From a checkpoint of a small transformer trained on Wikipedia.
Size: 9 heads of 64, vocabulary 31295.
Architecture: LayerNorm before each block, no position embeddings, biases, tied embeddings, ALiBi.
Each number is 128 + 32 x the weight over its row's rms, rounded and kept within 0 to 255. Layers, rows and columns count from 0. Numbers have three digits each. The size before them is the row's rms in percent of the matrix's.

# layer 2 MLP down (transposed), 2304x576, rms 0.0292, rows 2255-2303, columns 544-575
096:122189086133131148157180102137092174108133070154115139126133061121155109162138087089125118110200
102:148114080152099093097082126079080138077122108139129150116050129128134153106028151168068148156122
106:133175190140058165082141144174157106101109172128132141165102115174167121160237082160133154095154
101:118122153159107157111157100112125127076115103146138164141118097173206118085140154110143126157083
095:155152132104182140164090115063151093051150146098150158134129099134112134051132177084132121145130
095:122102176138151139113078174129155166131096178134150147134120114121119179151099120139152150148111
097:125138133150075169143123120147117097126125124151115164148169139152125079100124102103128103115121
088:130124150163121095150126131116158092124089160171068131146136117070125136155118114114076132131123
102:156143182125129133153130066117137066143153111135122112109043106083137132122096140113099120155093
092:147183127090166156114095150180154096098088133107117141141148133148167157121086193094160158083106
102:166135144151119175132117081146168142119113159126138128133180155085114169165137163108120121095116
105:137196134115123121120090092182138079108114230128126102107074158101116109067117145079121132153132
103:142086097134042148102110137160136095102140151134168090168144114114098144131109109073118147151141
091:088109114136155148089168085178141138116135099121153180070093133109115113059169152128085122198133
088:120113144156162106150166145109134154090085143103139136123093088142091138089100125154091106121143
107:099127077127128153149146121150141121126123114148158121149106098168220110147163109076110109122084
090:073158199129070161102059114137105156127085109160167112166129168111177126111088126136190115208186
095:160142133086105113087090104099105149120132149130172095138108118153143150112141136164164147207095
092:125124105124136128121114101134091142114131107125113095165068171124077158152162121133127166091095
116:132168083061150118169141137134156128135094093106125134160129166112072118137117062162112129121078
095:063162087178160127108139116147111096121182161135114157155105103149083150163160137181137123164137
106:106144072101152161118115047112113111120124120113161113101067165170153118155155116142149173101087
096:133134140107155082118155122164132077054165106113099114161090136150127176098132124144115142094127
104:101127104103110142128158151086117143149133090080180172190131101232165108120127079132139193155111
097:131169139112130089105150159080094095132144183156183100091103133133161139126137138096104110118088
112:131075163193151177127126189155112117114130125121170093171166147120154148141121060126096086145115
092:140101119194116138135177106171131060163119161116142109122114151073127116100116103176180099104188
100:188122121140168110102106157183114155131128144089080075134136137133136147129135137138122128206157
122:166161129108115120104124151135108079085123120147080109154132090023089076117123096137103165137149
098:164150086170151162103114120106170169081206087139115118100128114104087095179102130091132109112109
087:155141140112163178118154158137154097062107124150129158098109115129130192155096143118118118189158
121:137111161128099134132108139155124120031151109161122067116125095099108112121170127100114146134158
095:138091168098159132146133141094088081147081085071121056178047114153134171153125077111150081186157
092:132165134141126104162132147141154161129128145071142125056147160129122117101138133168112103161181
088:099124105124170104094130148153111155112121139114104153096136068152145116134169109138140135168116
099:128083087086127142166123101112128143097079182097134110085140124182128100155125187111080069175136
095:114081160145136147116127141069109172126105120121175100089191094086131128123117113122110144102104
093:174126133158171141147112124078143128108141121085125104116112044130062175106131145146139134121155
121:132134136127150087142150135093145097154152133155125106130150116104141086133094161153138071129138
096:149183133106108127129092176175125040026146057114178138210110087119131172089142125109181133139156
104:142126106142132200124175147123089118096157101128131108117173099085139066105140169130124110150130
100:080092094093115077109154078137170117097086123159172122201119131085102136154117128150077185157148
092:150122116193122121103141119187078113105161111105118124099103132182199123073121091187114130125151
095:069198117119101164176133169124037088121133136117132157118143215134137139138109062145106172111128
091:174088072136139093107085153128130154170133099109080116108076145143132105112106169124184147150156
108:133162105155148123126165079198135166121132146117101123160176056180063126171109164121171122127125
101:154171133132179168156067105084103148111127146109123139117111132088143098132135150085113089174124
097:192146122170197067176120092131113175175124138133081127114139113129095046111123137092122107109118
106:086185084136171117165122131156098155140111084084094144120153091200132088089127149177116117129137
# layer 2 MLP up, 2304x576, rms 0.0347, rows 2256-2303, columns 544-575
105:089090096180105104096107165075146100152156153127122140128150169118167126157101142171109166093125
105:137119104116161078103109088159014128102129091163142118148128131115159135123145063095155125124114
102:145157100119141114109138120069159092122126166134174055100093136172116188176140133140139158153083
091:087162079083192071087116116074114102151106062126160124172083227122225144147120087160166167094146
099:139183122145119134169100145200111180130066136123133130133096154134118146139136162120114160082138
101:152192145106069142172116151123149146099095183065138153126211099128114104132087120136100092122139
092:124168169118121048180172160152109152192119180134050129103126113123125130123121151079151127109068
101:120168123161127117153181135158092142105095154166081120157139114130139164068130144112144146109080
092:127065126157092139169134146119129147111159108186086112103122132145125082141115069120162112124160
103:164152180186113145136171092163122153123102182179160097104105131124152143126167133104114107108104
104:083171129153157186133131140084098089146112165100085079108092163202097150121061115102095148124075
103:161121118121116151160146058131110102178066168109170148135102092132154149152106147130155163152154
097:120080196157114103048138105101169123124118191114102136112074131178122114105140139120152173092141
093:111085146089049092172065157114099105163111149135125139096181117093115167074095160169127164127059
101:183090113120066106116171118109114120113083189136136174103153150121136094158129070188123110167118
093:132156132144141118139159140114092154130158149106110159050103124165146118106143133180113114136067
099:115117139105123167071143082156123111127110124168088134162170153151173103135137133109109141168104
094:178185144113146171184176153126135094150125154195101157096150120081142134112097085139133089071166
106:162197160140116115154160079104204132154150149081175173115111123120111166168077082129076082127110
095:103158112149137132152130115049173139120122103073082154109148107118099092186129136137115145149111
103:099158186145137090154115105085140083160183135142130159114118131126120171117140137082152109140126
097:150111097103155082176170122121126131114112112125128119114077129156139147137144131107115208147101
097:092108148164077134155132091066098122101108133097099146064110128087118177116143171176105212175114
099:175103066146139147110168154092086125213122113182124149133135100140120133129129122136093117083129
108:076160139129105116119105117092115098122144161092127173118131145145124132111039131105089124155083
098:114124079079112224120133106109140159135060128130163139138195112145155047113135109136087137124139
101:151128133110116137083107087170062092104098180151158178113119134183088121109075121138104116126089
111:140079104116108151161086070080111058117122162137175096085149128092116087121150159150130158104166
097:130108118180117076168141117096109185101071164141144144086159115118166153118178173175083149166108
094:136138173178092159123134105138182082131148111168074139148111119157157112123109134141095112081142
104:143130154077113147136158140151136111152147087142108142059126109076091057047149075118110118132136
099:116148184110140163165103172099157141156122137189110129149133164154091142159110084172096171113082
096:085194122147127143132146075101159133124186141125149136153093157150130125155125145108157098119153
092:165090134097100171092144128103135037144176114169065153125137146117087117157150118126099131124102
096:121110110171099223152176117138099145155144102121098123149139141152084118066129116081162112129105
098:105074080142146182141176135134154087165125110172106124117097161140066105077109086137092142061170
096:127125151143124146121184090190096119108091145108142122083069133083098156089101163105149153141143
108:166115172076152128099121127149139110120117140196100134131187170117157109136078156154074128134056
099:099149154159153158126108154144192143199128131149134129074116148100147120130155111183087081157106
099:215099140095209138118198085153142121134209127102120093110120153108125110131131169140188101101094
103:122141079136075071104099098130135170095164139132170105090140168132136078163088037197135203185115
098:145079163127060153179150078147132190133062133177100116189177148114117149121116117121148064078127
098:166211165086179174136138101101080117140120155136090188078117127146162097136103109136128099098113
097:160131193145126080137087129130075151160153224097135116159171120137148134143097136155099138143111
103:112106151075118147106094130068142106138066054140148149088120211081197109111135109149053123122143
101:135177151103161150058160087100107118195147092153167160138174138156165135182067117133139082144094
095:174062120177142127121147142081159159178192129122078104130123152099157080087136136157129176151112
104:081175118106162111165093136109052183104135126134171169086089176078118192089110115115103120177135